{"hidden_act": "swiglu", "qk_norm": true, "bias": "none", "tie_word_embeddings": false, "extras": ["local attention windows", "gated attention", "capped logits"], "init_std_o": 0.0, "init_std_up": 0.0273, "lr_head": 0.00392, "warmup_steps": 92, "decay_shape": "linear", "dataset": "wikipedia_en"}
Each number is 128 + 32 x the weight over its row's rms, rounded and kept within 0 to 255. Layers, rows and columns count from 0. Numbers have three digits each. The size before them is the row's rms in percent of the matrix's.

# layer 5 MLP gate, 448x224, rms 0.109, rows 29-153, columns 112-223
105:067123148110079125122095082196109156108122145146137114108086137047141090122152049133125129147089072129140123104171096118087114166132094098124078100150141121126124107168146095164080131113146197164122118146111159141159131173152075129145111178127182097150123120102201156114167152116139128131121169138108142096116217142112207121108138088155
115:136098128139122088115124098142134124131143135120124163101107134141165120152119151095159109107182114092109078116143142121172087139182139140145080138144078163144172063137137132154138115113166152149144146115137122151136124129131082151092107122116138107160131073072062153144171160146093092148108063179129106150129108125090150116114145138162
097:160122165192163112124163141126125082163136116102158097126087126154124101099169150175121170100142186093152162113107133087143146165150084086072117098136114185108168095153141167173105139125082161122026117047104121139098117167139192123075129124169105086168123153102097129084093116099164181165116150098099128123145133179076168114143154129107
099:129208147163156095119159085095148112146085140093080109086138205105174160074159152114139115158176139120124128180119156077206094170147123127156132151167099150111113117128103127148121173099122164150110103151114178117107155126155123088124186111098134121127107181064166144176066142092151108144107182134094095142153107103153138133129184123174
099:098055093129107104078099127106117126115107162136148128110127187156134095169161120136194141147156110172093126094158054129102108128104142169086157112116122143111126119114160045098148093107100144116159121171149109147061132138111087178107184124128129122106115194096150110122147076154105128162143171083108089144136104173168151120189115136194
100:104154136147146143097183158148141114084132080167109130133121165114096118158106126107090172153172108137127110152111142102093090156147175140105157089102117077102152134158081094108120133141166193101037125137159059155184114149131131136118107081130179093129148114130125134162104176128097133157078134100126132166131169130124112197143073150110
103:110161094118086128156112088126184105132184104139182139095177137152141140100118076138125138096110138154098147120066106202121067091104190146123104109139102072137103083111102115124124103168117119078160132131147122163112154095089190139127128119195192054073096107047073102128126166118115108151215138105132148119098110176094128152181131140096
101:057137154089149104089067065130101129123184146144143119085190122085151077136171180137064072077112056101094115111109093090117129094127162147122146113140121107176165083130170128137129122146090088135085132154130144132159115108125101125182158130110125093107143115114123140085081132126121109086103134091085190105127138125233102148098104150100
108:151089110138092118127192151105097143098102110132119180141141150121122133103122220144138108091107103095162112114056165128146108123115117141080027109132089166115083081144120104177116107145135138141153114193132086143170127189146113139104105112120070174127117093051107134126150139095169092162146142130125130108099125172153143166130116150178
105:164127154095117159123134107122138118145163120140120159110151184137185157126083126117145187153099098145147023163187140133138087137098127121167093198112162070142122045140146085145130088086151097116090074133143108139115145136091080121156132115123101230052174105119205119093118135182111096152125134148158099139098165128130166157137089111161
101:131123135095151122137159163142096095204138094123154135127115098090094161174085143102110188163122058144125107200101081141072167091054099146118118088134110114088133118142092097156102135130215131149102077143126123140077128116084064093113087168139108113155099175160108147112124192163105129165065136140106169144159118111111074122104111140164
104:202136142147138170066135088106142133072123129131146140142134131141176130137133148150117103148147091165118118130097133225118088141126094134160151172133095099137071081094138084157173141070183118162156110176049131150156150152118134153133147079140098133092112146082101057180153176110082071090093158136160131133167095144124113163144143165164
098:150168141116103038179152150145158067101158105146081149095132108132144057113136090134160182056157118069058153141163115090122150130101121142152107070134147120114185149131145104139091131100094099113143151133183133165149154112107166167172169137126176140138108131110138131067152055109120151122142119073056113125132096167128146169118116124132
094:141116167094179113128127134179136123168107147142114094129112174141116171114126092165163111147106143123159134103143113131114149115175136129114096076159133097176165177086096155199154149130131133155129159123140149128115102137101071123164103110123117130145063117141080166090141150187159153118139101116187075169122070142126143113180137158207
101:144100198152156117123159143157120108126169142112149138097122154142164131162107129129166117131122128062121087131094153118134098130098077048167052112109158063159162116146093116116091097130173131111112130175102131139135141156098113156198103086110133104061099149110157125148165094120105124121160056119157099124133196119160104123087106127150
097:154109146154114112138146059103122117076129136137138138161097124165116161078154110216096140105076166081140148184156031115126116063146125176107111104137148150144092177063095129121119095166101105132079174147135152139133153128102111140117128141160129129136124178105124071106104104125154136164127072094078049118178133140119127105083172137102
097:115088121135137143121134090157090121138117139071112123124109101134096116156090079091107148138032121115133082127074083138154094089208115174147183097170082179164096100169102133151117125056159119163119122115096090118139091129090124084144135117159122121167146119202129174204095099074137118139144107165185152126084174155122054161145133148065
094:124201106135160122127137150103136111165158176102154123166074122135176090114130152178144170120154142114130157126109139144135225127126140176084169188159148138158102133108112132196145148126158137122123105106161064173150116117170110157212134166137171127152130074111065143148133167141144211114185070139131129059107127096085166153165140150088
096:149138158097148141148079123153161143107106135143089139124137188062198166133130146140125203125105098079101123103109158111137166101123118074096143122148110153080082117136173090159096200132088129117150127160166071174064092124088116061116087081122153204172140135148103142099133173077097150130149140145133069128132123125139183176113177163115
097:082114112129187089145085112134138139101132108129144140092138093132153110159161127048123080196106118150096113124118120143122094131148078145119140103111115158158099170147165123126109152067081090119136119183117112092121093110023140119173132115104135113160142127094092082166153080073099112124160126132085111149131141126057123115119154149126
103:145097117129142127133138069102150135161092086158123108118155126093139122127064138137103068078124110176119133139148114128133128206106127121134148119125101101139168128125173188135107147187126094105071155133123075159130106159133166165078100139050154100104116089113134183178132129176134110151086098145087113105172084179147145077088193097170
105:134114154106127091112150125148080072103120123084084138153164167079159109161086109137124161086209120072155133093123158100111162184095102181112125131147136161153104135082128126128116153145127114074143097104127096137196160094135161163137150143105174140105140136068135126191128122187163044178142148117117146119148104096166037204159141166106
101:134166182117102144153115118144076171096112148159148162093087117023046159106189163092127140119057173124146143087132115094113109127079150128142127134130134136160078140140158108149144119177118144175131142141130108130165094165096088138145118178087113178090124115118164158145211212141123114073134089101132145133136144128093176174141096115174
103:117167114129183087121172062163124177209058161191176142187113143141177152190154107082102152153139156139179160112171154135167125133152149129167087148170076140147101142107167110026106165124136128127184131086173166109083129124160083152125140162128137129132128111116115172102158198100141158200078126147135108123126130141104161158061141105102
102:104114147136109111082123146098096140112138110167145131156128126121104140231121150178117119090048122105169137142112182108064145107159132120110115079111114124110139157112058108118121059085154172084181087137146153151128189147177099121134181184135150139131131120115068158095120133168088113122129147169090134105127113129108170141111117141189
088:107114100115194112157147164208104093050096110158126206167164155150133149117170143145109103095126166118136123074091084096120156037150156145105143111106124080145105106207098147113102122102165091101094058118127118105102116112108116141098145132120104134105111155091126096162093168129063151142091097079159090111096131119149120115156134132086
096:125151128140089050128078137132134133147115093143144145126099116133128124121154123190171184181120128145105176125074129164124143099121136137041079172117105071162145171150117134120152100114166147072146069170115139139095217091128157122159117099145135175063078146124139154166134086176077130167110099160157179117128128098136147163173117180103
095:194166126093161149123039083144071119138075180065124047099092101160139133131113162168115160110100190130145123094117092139090154090104145143111150146097142080088144195114139069085140178095184133102107107114088103133127089098089149125081132144161134195170112089162169191154103157151162057121197111171163088102148166113117119120135099125122
101:075045098091125150094143108105100075121155108140144134097132169120151127141138110102142150156099080140157123143093082130155134218105090111138143169134091120142095159154160141115134115149148114113161181143111100119125125075073130126189111125151112134163096174172090154054090115071161148136083098149129147145101144119128099089116160168164
104:039189192143115156134132076150107157109082121144191107182094120142173166151092094108111169089111138158139120128157143133127127083133149114096102101143150143166144117139140069170118101153094110201088075134148133106094102136166143133112136144133081103108120100082094048135141124117120147145134145153056131142176167154086118159116161115109
106:067121085109140163131093103120153155098159151112100148143093135128155112075105089124174121147144141193139115175113133147202096144117090120111096142137198134149164155131200137139101143129115135178118118149112148165119121103060115077114073105145187086119133163090182086166174168102222147140169155169069091145108116114126161101108157112186
102:168130177130200133140100055137088154102130081117163116165096102099135097158119125153142179148125120092086180137113117155136118177121154161205169131188126168161180164070145129084178130151127183098141113125105130102107115159096165174182122141134123162101100123080110113139216150095145083165086092153132091097161205079130153120099149129126
101:069057137099073115124113092121139127129077155128098167159099157144122112148134127138073169133188145167103074164213104133101073148121116137162144074100119080124131146152122088120159112105110087152157133171141102113055103147083063111172108055094109192113083135053111102149105139201109074108180105119123106159146118125124165139129098164119
101:071144112129142139137100186111087154070152182118100119164151118081128096148145156151118078115147092107122149088125081120075180129135195093162119171123094154095137107134139113111099163166195113157117118097132124148172104120113127030141102095109090112104139113136150121130096104117139080137084090089095131049176134148140138198167143099124
099:156172136114101111059181098140143110120115172116031156141122137167179170151146100107129126137155140171152139079113112070145096136079072101134122185173166118172184105081141125124112173100172120133110163166155150119131143135141142142161147146122134112155140201068117118155066170134178146111155170128054161151176108090109111161163139149112
097:092116135122140158109142179142130087176068078154070126175167146122148147126063109164147151112103094176171143116086061190130136133141080111118125133111148150113127166152130128184138112113090134100121183145135189133124135158180126089078139183116113132094129146105103133062131177141168133116166143155079144116138067102124076181125196092118
096:089133116140169122214131161135123143117131211068122183152108145128152191073129146107182098072141147114156115164153129083111155165103090116152125116108126179115126105172060068190106122127127158136127132171125141138180080121114163133164070142080136098163107087107107118173127111094146159134157111077111088108164104038123075092061123120147
100:120120134129112138141101152150079110057132138171133134130091094123074095128113096146117109170155111152079111170104136207091173186105139118140072121149131159123131099180087088118082107173137077105161128152109163064131090187126111138096096098116207119195183104102094156179092106098123155145176112191138137121124095134101091148177113154121
101:112071134061144086139134079133099107123149152169088106151061150132182116103127107148111199159117077123139148145108124090168129127090128155118145191151041121105131163069107108054205123102101123089114129145108087138157149111167120144142071169100120203120141169107170179098098137145140167145110127115134145124145106114102114131125143135158
100:122130148124172105095157193140129065088079104110096115198100157063175149131128105131095110074154174151113178128128119102168119147153055132132119174097062185171137182158160124166106178117134152185158118144153093220065166162117126092148148160181161148155126134120170149077157118099172138151147094155145079119134155108104098158185150087144
108:090123132153108088080161129154143144121108164147114125136078134085107091165099073109128135168155173092116133127121122079150169146116122102108137090150145085121151063100139141140124097106120105150102116155045093136108179145110144092126107150164115120093159117119143144110139130151176123114067134054158139130113124115084182114148091178098
097:145156098079163119176160163118145139106101149102118152106109141146162135176160140132121159185124146029122093173098174172192121171176091154088129113178118145114150108113100119133131145144102175171166150109188118094108170175087113145123117132117130176121102079096132163128101139151129093165055091138075168192141132117130101160130077164120
104:177084114105168149151115130175170110166098149136166127165139110116163142174119118143162108162127111137105082138157059087131114183103125165153153138176053138125088131122158084139131097143154148116136175160069140068118111096111133130134150167155099122080154165103093085167174146115116124157233118150058115125197115096146143143079146083129
104:122147109148072099118093100216136155162094119090105187180113095161122145104119135128219169099123093091141137121077110155183152142132138126128149093114133112166138153101154111154152121178133194123122154132097145110172150080133149057131164117167089163113142179153119161142182158121150126023073150128145134176141067140095163206153134152134
092:137136110144125130173105088167088168079137163170106097121097156165069144137055173158134118085104131121154154106148091177141140114136111107148103101139093145156137185144105115048166060119128087154173136128062164086110156117130179102102100096108083176128135116160135159104139119108114190137106139157142063195139126164174211061109196178092
097:138142164173108076118131147151114136103083134125123101134117068124126135138167148141100096124102153109165128098146119077168139090141157146167101105092180120079148147083140095092192060161107145174150144125153079168058122144056175157118157164144149122144158105105119171090093127165098097061148057084142169176130103106168107129097158081118
107:147108127146117062077086070159056135116106112175115127127139175084146129178102116114131155137083080119118098123109158179112197160093098065131163144146131130107136126116145126094128150200149083141149134177130114181182070186115148121151103209122128181141114102136137126126143002132157154115167116079118099101156162127196143187126159140085
096:101117132147226140147123143158094135098149137128117116120121128108172133203133119116123126104059166110097139079137092163147134130154085134174070080070131059109104115128123145162143115182106099137090112101081130037092092161124118090185054116126108112085127127213128168200164133119076132089179120124099153139138086110124181066119078133111
098:114155101048144131102147138135101095175135129101130097108153185191144117113101135118134113135102139099167053104154157150111166139175117090132125107105147051151125105130134157105109168162188059153152120131121109119086074056129174163149187115169189131110127165101085064161071101134111044109149125122153111133071125066166088107103154103181
100:094125162124153151127167211131048149216112152131141086177193188120107159160161146114144119094158112138133121064092129073175165055097147099161097177132103128151111129223056122123191119151077136161116129133142131076110097100113124093110167136148134112111106148145097152155142105160139096127146097113079120110083107104159126097092147073112
099:175154085161136166098122088148124157151112218154096089171123121144136129171151117125113147115123150121144115076103090128217101170161132140090138046125136139131129085103148138148185137169182213148139171166143106135073172158107115165095138129067125112104125157121107123115116145079210122119119051079105155138112146157138138089113147125124
101:050132122126151095161126080141153150131139112163105102134130110100129074087133121139084136138046180114164116122154098074098144070113129135158094092108116119139158124118096158135145128103155118061183111117118130162105109094117067123160144132173180131109115153102177102116123130170214102163148166134124135185127137113133065109165154054184
097:103127138062105166108067138151098131146173182178137122106087142130056204138109100137128133128133089113208131124112124117176214140119106134097063106126098097119147108120137087154189083115148091068112147114148196131185086156146164153144173188151153150072086133155052114091142106151100122105151159066107147150142157141176170097093136074145
103:079071133097078180189175161159077124095099060155110117078153130113117085155113133104115066145102109098125171143119080087162158087158088093098180076070116102123163135121122167151133143170138068088157142125124162168181092089132154135123126091160083129146119148147145124187118106089146118141191160183138159095117097114175121157145185099193
102:119111137154153170152133155114155129130125072115146070109131097142118136122102127156127141142119127145106052135166078071133149131033125173063089100190177147109139126139175102114091142145073085137161134123121115105136141108078156117151135088129156119095128142094069152141081158104104153080134093131048166092162099126122097145122101212106
096:103115129091146151135157093152067150156152080115166123162115138092122112105111082075169122163118144138098114128075149085105105139146137130157140109154136132214130131146139078134141108152160080104117165123139111156090143134119131136214112140105146120129041096115097150158161133119092116100113159156128128075090073104061080082088125131117
103:095128149181137147105145136104128181125130142145075163130179159124080175122124106045076082148116124129120175147157118099051094178104066129156159175139111148097136136101133117130139123158089093145213138140114149140124126176125110152141148087115102160106130093065120164143155123153166146141119136149145197089089087100194128129178136189071
103:136137110130116080120163113091156075098137158141219103154125139146121160124132156063093088113098156090119104138114061073146164109149205083108128115049095076128115135094161119104096163122117108171183081164073128121127116211168131103193090135159169162135094143080173135155133139078065126140156125190099170141145155142049097151175127159168
104:094177104135060093190127071146125163128200151123084130083111148134181153165094125148167087150105193111086097161098061098122056180115152121116108203083110156121168168112161149145147149117084124098147153122192100099174154052129143155188180141186159105175121079160151159113164121107149121156129190169079115120102157111090135136120137134144
100:164177142118157071118092111108177122060161125140173126076167186096193112089151099116073130121120120121126154128189154104189124104152151146100090135088109050141132148097097127126110138140165179190107144097095139146153163154177169151149147148100078143108156147077099137141117119123158133130150142154099181095067096175149122163153151078136
105:144143067134190076130133101186142093143161053141123117141104055090099150103081072115143152096089169187151119181099100131129148125094116111143157161165157155077113087087114118104074127113146113104185128176145061100110116128124107083113105120163095111171147164146121173116078099113131118152126115159166146132125074143162095138111142106149
095:106101121080105120121108111153088096142122134087123108139114118154116163128061061115118092141144087161128083145116098159205142164139124160161146099151130133155133122110135129157125112117099103148114125083172126150151201142145101138161096166164152143127127162195107078079099151063110166049138133160088055157128084091105071139129145076140
091:135170119143152082130143083127122138107192199101156132079150083176101112133160075151158168120122157148048103119101169196165141135181157176167109120145145076106125113090071127140129095175141126115107087130120099142088136124136151098140153112063156193151112069166087167152130179134143148113076122168142155157112085083186154200137110144122
100:097149142167126141179040134141122167153142090126145143158069161095137076140091094082191188108085144121179102144095102132114060145085136111108147143145117111138121191138170091084085067126156137181100066117107088174062107114166163094061111098132058116093071170102146133140160094105161149136132148150077147081089113073165135130160136146149
100:113140148127116118126141165128133094100146138166133106090184135121140150117078126154118132131171137098005103081128088107100159141123162104093075133094135090120192129103146137148131116145121117129196103150093101084143116062156100061101129141069147108158094084161194112123062095102153146113191123141119107102130079126119113118149104153124
103:095128151099085071089063152158114097085060163086095157142135134149107128149117196112125104133122114096118087136102134110130136128102142091147100115153103127093114128150126125141171157176102125114163138175097073113154103087081098136145144102088130136148111089130180109147135098172152146102127128167110131103088111131079124180142111120169
100:089167165087118138187136081162103104106105111138154079193132103142138159083064142090157175161138157097204045138144127150131140062176129110100140111103120116126102135128154110110145121154160099105132137145140141147185146124126126173111106154107146155091102121070135149081072091120083155139111132088173161119082157151124073160161169064115
106:094132153157122144118096110125138115140048157118157077089197101151126120150157099145140138075085160123172166198133106107122073116147159138103073132146155123156088094185178152117079123169175124107099191157173133073133159104116165162087123089118079053081120163085123170142068124085089107137089100122096166119087130117118126146143165134141
095:157071149099107188096108127093160143086108192179146147158096121170108117094105139149112137080153186069140054121139136125118088128160125136139123139103111122105166124167114129146144126123110103160150152129137128153201122177149172117109115198215160142149144127167119123089166103100140094161120148137138084120104055193154087131121167146139
095:117148089136123097150185120088179071173180197105124100112095087089159111120076125116105096062144124156048121129135138124159164169095178142193168174148141160125151159169070155092129102058169105171153120129151106140185146161172099148185126107140184119106154111055088169147145180050114131104152131082068114096153145144109104111134167129125
096:183174098170136134142085091129130160064112148155154172151138126143143185143158099116088078160166107127098106143132191108117069179171166163165149181144126155099131132111105106113152145127088143104129107121152151113110082174050096091131155143045172118109120090141131087183141188150163126064129177174117156165085123133156134167164098096084
102:067139145121150104085129109164118157154161135055170180114108117085150131108165075162092142118058059098152098120083146160112170085060126067135092102124133090131191175171145130184118128166125120074169153090124111120171151184148177139192058138115125116111169118180114141110170114109109111176074116211116098120082061109121089119128117167088
090:140144105087130141124121116101050177095158182093148153112078103079201129110131148155109091034157162168140119118116035142153128113058076126138160181123124120135071119164153114091111147119112114120066111146128120100095127020109109147107128107166123157152160120170147091174160105160079112083150126139152117160103151123130127095114090137189
086:134156046142134076107125144085121128053137167117110057113152192129100148137137097130102107101088111086113085074079152142119075157077137125084139063136165172104139058116146113163185140138094113057124119126098094181140172124110103150075117117085091155151092114147156113114153139126119136138043120152181104124099104102146132082159122168125
106:134114122138190151114121081133148119078107118153143151099144133095168178203132150116134110128126159129057115108127195158092126109158102188094099131095190149107096098128132123094132160079181124164127128150198083094073156093138124139108171119099098080171119155108126172092106143099186094107154157167139171145128116132183132085132134123066
108:085101120112146112125152103155136111117083055149103114096104151148143177154187142129105162106125149130161098185085135118137097147089196132118121105109140063095094123127142151118130103182150149124158139144202083162179132158116156158133132120109117082157190108135127090166136130130139093170136122165110164127055160132106166143104131137094
118:147173167103169109141172128094095124113150137152139162118145215182157136144135118152101139118197199110141124107058042081105070076133121117136133106127133149148141150112147040083159175130152073058103111125137126148141167157159134130162161175149088061090085143141096176149133136154167079125099085192172113118126147132148190184125102188164
099:144174103080157163135081161167159166157114169125109160140174049121122116174098185126139149076122125164059129076179144149140136171148118117161122076162056091146127093100134084177168112120162123166177078136156074179144128174086168128182151118167108139165175134095139181064134112109104067159158114162148133187148157104168172104112109119213
096:111171134124140144126069135127149143134133201111145094074152113148148131167109085086081106133095112127159144126207164123114107141149132146108138125121171103140101144180140127156118141154140139148128190089107079129145101156117164157136092154143132100102056040081130150156144142099176176094100141113142161156120156072105171204034153155101
100:163134209122127144152153168146117097133223125164157121141097082122088122119167116147112115161122117088139154142141099099156120134088114110100087179139153034111147129083126076114113159103122138092148153142175137200133112109152115058173148184127134067113155073098125087124130139086134048109190157152145151105122124091144135122123158108091
099:103096125060176098128103103206129106103097133107138141085167133117071144125101095134169079129111133115139142087126106141087173223136125153135128096187102121151152118108136115167096089119120133196153107089131103071171127150143160145133150095173135075134133100156140160152114152120115149127094118122119132148061087215136122128112122152092
102:105141112091073126194176091138137134190155147093103143145113167151154101142194156157135124101061147127119154162098135114093123177114147135125162139084154117181198122117149106096139113165089149150165079212170114148164062164118126122121152189133125179062079067084127090133112153142122143141064117120075092088166152094098100106129146083129
103:120158167097119131091167081146027117119114143106056127135088154146119107141104144170164149166140123107164179128093136143147125125162124092157121143146137147092106121120176153065184159137148138125121080102102117138147101115074145098159124179139159109101147125135158093198119154097176138150116131129068108181110152047151164128123091094147
094:140119103154095157122114156169065144146120073163139169140150108167102163140105117137173180107146094152152126186143124106086162143115129139175126108122039163079145150160109023172198102161102107178125084100126162160139123109173150108115127121099119091088114143128134180074162144179117141106054120075119120134140148092175105092117145081123
097:150174185150122071117121122097128089166175136174128019128153189107161167183179151170178097033102094111047122139139133123131159184159127106125089107120102160131144149176129128135156164152069132126151124056157107124134196074168056114163112101075102115125156136128102112107176127130130140101154164190141104106081110103141155122134143148163
101:100143144113150118123128120191133116157124170072153121136182088135163180159124055135093166173144107171131099133143131104168127096057177158164108091142152066129074154158098116120130117164131112070132166150074069129118145092167150122058104155107094113089136107132114143108133101127083123131192058154139125125122063124124120176103147132135
093:091093118134074156127157104125076108132136088158094171119060115069084100107157146133128139046156136131110159072081082183120120168179128109136148118130079129176121149187149158088127095152131139179100094118114122132127110149101102129152103163091096169099156154103110128175148134144136131155069060117157136098188134164126154120099174180100
100:180098166141127151089133111096131167111089108112060140111154148104107222106111117096155133103128065125157097100195159090096106177154160138129168125106074132157104122133108126185176143073107119157084104081144078085171143128087102146178119133123088074177128100087148118108091157173142137172138167141134099046136134147205081145135124142083
098:140148182117096131179116143103152129145130086137134177098113074147132138141117120135186135150144089141192150151162145122041174152085113159201141118155140126116097093082146153132099082103077158119126144172124172077118145161038141135172154139136148123089112088135082139170153148143161126127146108069102125164131116145109140167122188139140
101:126138135125131121068064125174116163132178116128202197115116175110090193090082083124118176084175098112210204095106085130062158151135140166116134166116165117098125116182123099173121160170075124163168156113101150076113143122126053104127140116130149160107095107085106185126150138107147085163128145099096121104137119177106157094104117138152
114:133179111057111091103126151090112084155113133130140099138112138135125127135025100141159133060120132128159097103140121101100189112085097097146111104121118163152102161129127110166152141116109143122074160094188076148093131152093122085071138122101157138137123106102130136134158150092113176170158119102114081077108157100098147095162134123129
098:124094120059085094138166091169101103168097118108119131158202015174137091172168118099140130163097099104154130141124047147099208093137126145124108186145173099101107143138057160111130094091152133104116086161133123145146081155117105095095121194174126146099175083175150147153125133038136122101157162105130177151093114079092138097063152118114
096:136128146108151092108150136103149142104121170099095085116154098176101158140119167147148104094107083129123119174060081183171236152127086166131046089132118106139158189109126155179142142171184118131136117153134096072126154133076117091130126120089145116161124125130174140139113100110141151096145129126121184090162117148082132110141072161166
103:170163133101120130126128096112070159153118095068101172125126148147141084090081106089138139090126057125147135172124081151168111161107109093141135122140163149162172126114184097114132113139088136093120102108060179129107154071150129174090134105098117174159041106076141153139135187102074129139116105144186112100102156128140138116092108126117
101:072110138173110128165156126170114086126096160097188107136155081120149127153119088171140172075161116175141195188156070113104155143120151113144111147148134098147121122116121203146087139171103161152104163069107144132123177157120125169182155105212111129105116089119084077148126100120158094145127083114132109160135127118111178157119164122108
103:139170142154152143150142110177154138145127173155132159162179104100096082124155120116141119081071140046243088150110128073098060120169099082149142082092112107130180141158108135159169147080163234115115090137118124146143117147166151171167164123088062106202090136116131099188132107090137116111134122098168190148188150065129164129157139094215
094:103092131151184095088171130120083028121078170105130132147126120176138155159137160168118205163128157120105132132060127146156125081109152109088084063105151075120136087071121080177119121108111157159114069162143184132115125064163133156131129088184119141123123132122138107125125094149145098092133191069110136143076126141098129124146101118111
098:168181110132084147085114046129157108155096121096098144094141209140163105123112179137133104188068113118084048118142140142121192167147129111097176130138118117133095131140111105114114143134102071147158124078165196115096184165117100128124159122127096093130118147123114075098130131078164126095084101164097173178187118148054150135181098093138
096:079156082121151125202172130117157105124140123106150102095128111095090109152128154112139063164107129134092176138139091167166178106146094161127141162148136113167179155166185126150118090168159165113092112168141064053150147113156099099174102113115163157095126060128147095151094131138120141144095131160114112136163100174072143141144151152108
100:123128095109131088161174088086109119169160133056181124057165125172136165079105207107157128152125165113117066163154139160077126121107134113066163126141166127136138120166157147127138093103169111157159149122102060175119083165126151113126125140116098156169089139167164144116113121100098087121092182150136157150082163094142161168135171132105
104:099145083172110144143163136082111115157101142081142112118170143050163130142145128119136107110151109118145135140107110123179194151108107104088136153114150119136102096158158156117130094162151199114136129146192134138088119184125132074120142178105110124095140109138173115165111099122113189115147189172098105143110127152129161126113125109170
099:169127102119099156181141132172115097115175113098160116146174073128109137123148149112098147123140148107096067115165135169078131124180124139166097073085120140125098135092123105091119096106118064116117096101138126154140109082111108163121110160142146138153133122084171158156095126145100126170121058160106147123149160106113145172143133120153
104:076157125094133129118105090145133199108077158145200186132121169092151102189157142154098229154166115119115128148100129144133167107185146148063135124191154170102132115126104133125139182124125128112146138109076134152086132171124062150132125118198152062129111088134115095163110143064134152115127185093100116095148201144151097170125141151128
099:085117093059163075130198103146104142161136149130093090105130074128149151112148136108175114090108119092150125097106099186081092163122097139132135176106131151169141156189100083150156116121074124071117134178128104112114090141176145160122171105072136124099093147080158114196165107164111130115126093138134089134124185129103153082174220129159
098:114093132153087118154133104108121142095115135104092079110140147190128058115117139095147136079086107136127073176151104076122154177230115195187068102115098132153137158147189182144165091197130153152113127138088118156147038187134120097140133139118137200096134061137100121116151104023128119110146141171119118159123117135142078158109130138143
107:111130118086111084088121085130064109100124175106104198095174085107103104117168074120179130099117193137039069135048173187125084121161129128145080099146104060119152115131093086084141129128122136096119123165104152117067054139122163128164092106166175143136092138098127133094130085059146090064071109138107119176109076090112157124146107137154
094:167140105188081103124158078145126108153150167123147085077161150099183131113098079184118117136112201162159184111060169197125147168116101060094190109155129135104112101152143084091129168099131046120144118121174122121112141197117146109098108111111114164173072089122130187091088179123069186124136111110163132164096115162076100099131122139118
093:106126117141121132093142059107095149179188155119108063121182131080160122108119191126154126159137153081142111100079160149146127153117142167101133135140113061096104174072134162152173177197133087171046165098154095117120146145151167122145107073097084106097131170118090199134100159089115100088138096179132082065144167090154106120145131144072
100:128114161139168168173140124134137140122154150181116141166132078092159155169109165098142113090154113036129128125198118152177107138089135135125171122193087145165143153129136112116203197122151171123167164157174117188181091128081126151140133159153102165133162110100115119131150058123129137140125113175113138088100155105168112134073166149150
085:151157166137154123111160141160152108120086110175140151077059083183117116077163148133070161139155146111157091132058122154125084096125126174127137128082102123134122143125132024086122128125134106186115122101116143177158123131121126158127086146114102091101150100048142186153139104135075147140123102100118135147129172123090115147128106166135
102:139133108119136083153150159175050088158084074110130122105163151115217189136084078132105160139180152074137100160169130117062133125096156126124169100087054128105148153156124156157187076061119168097159061131119123138123093108096108130100097097125123121190148143185112092125144048056113089091115149166126123125076111154130148112106109110090
104:151151129158132106070181087132077110146225106138146098137127098115116147062101129133199089096120110133182079093115117138153135174152172137107056114093055066092137148115125118137125113152080153106163102121133152151085096157138189067176114112175113088145135170140106114118102134124087116099124094153111151151165083145096070181174098128153
100:184155095134073163141111110145134110148139126109093134083111190150124098129147141196128090141066100142126090162101178157143105152182093067118170122131173159122175084100140113131111107164147166136158097114129125114164148172108131091126089109086172118128152134062136079077077141142090114164114093121114118189112182166125138116152119130138
094:163147070132126126073173064149108102119217113133145118149130093107137122097105115170113115124139192142116099158123094172170164186172178173227089121108102070174162085167104134144118109118160122161176095102158122078118131103134125101119081134128120093100134110143067119135211168113196099043160155112149102151154042117058093146096124163111
105:092114115174082159124106079129141172136106137118100109089151123148151101111122122141104146140126116099110107114190133120088124127172150031129182161133101183169110093145122094132124146166187115143123129145170132123190151145105120153128128125115148144110070129101112121129187114105094132123109153163083169139105150174068089124207208102120
105:113152143172127113097093123165128105101153128129176096120162125148068086123124161117097121134109099161101104159137124101103107163111138049045136115142102079133119110061162120174135139149115113090120186137111093105130179135128099181109074067108083045094124191107081140176079145138164120154113114160150104181119133166146070154138148127109
097:049190127118126091161081142074159137108150111140136129138109103112178118117097119113150204116112136119091092135101121100091084165150140125127097075093096158183106140163079135110132123170150176127128129168148165068174063162125137127074094094150068116101129158070187092142166123168141122179127110123137178006096159128161062095118175089156
100:126093088151170124074156094151081142169113158111143156142106127176158116066109142171146134162176172153125065182120155107114144149119179124128115128139148124103170136120090148134081093126212084102099128183131165135114109137121096146178096028151130160108090172155129127132124112082108124095144103128060170146107168108123167103101141110125
096:161091149158166145073105137171139077077123072122166141102176172116128108138129100213084145108115107103160117165123114120129099144155149115084120056168152180155154163108146181136044166130195145104179121111103131147086104183070095175092146062189110156170115151108144131073099116139150123113150196155162109117190082196100128175145140147186
104:124107139207098132078123094131138073094121144158127113126160156159082111170083097135133135148099122139129120154075114182093161114153089132128181149146142139152209133097101202137154179156143114156188213142125154121133111126065113109098091076122156123165136105107108137116193080158112106138135165136083105098151144170122181195169096077147
100:130070087121117107139172082096134062145143159136025103051164102154070107113072166136075164160085157191176082094111167130166121105100086082108132169136126098105120138094149097091139151123145109131105121129100172084094107076123116147162146091110103140133146110104152131118127126146142147161187158148108122108133137102122138175100107114186
101:169109142143171163140111080130120133137119143089045142119106190194114178156116140061090077103064088146151121147122149144140075105149149112110089115120120121103110143119178163112205105173166105090140169132109164082189143102078169129141151180114134107106145127121168087131116167129182100126173133137104154131117165159168147192137084152067
110:169172110138122135093145124076164125067192120107137144120092138083143177088081132135099092082145119102106217116131073091128113135070118092082126149120149113128110114143137157105109099142096081147094126147128128190091082109055101162100135160117099173138130118138162109077155175075141065072126107116123159112130190107081132159116151110158
100:123127128171175151136097123080110136100078108113110102133153118133132162095122142117165124073108152124122127073093156140120147078095143129119073163168155150089102033164092119087097138142042129155116163144146080159201124089131182072069110118141114150099120094106113128149154108127204111079093072101114162140135199127138093097105140078155
106:128217149062097111184068107123197144146123199126134104147125169133138151153082125080107078099131129120149172124088132083162141146185145149191132172104187093125164104111130102155108200113119115094167155112184095105119120111139151178086101137139160140179197119107112152092159153140111148106160134104150125086135127138142155159123178159190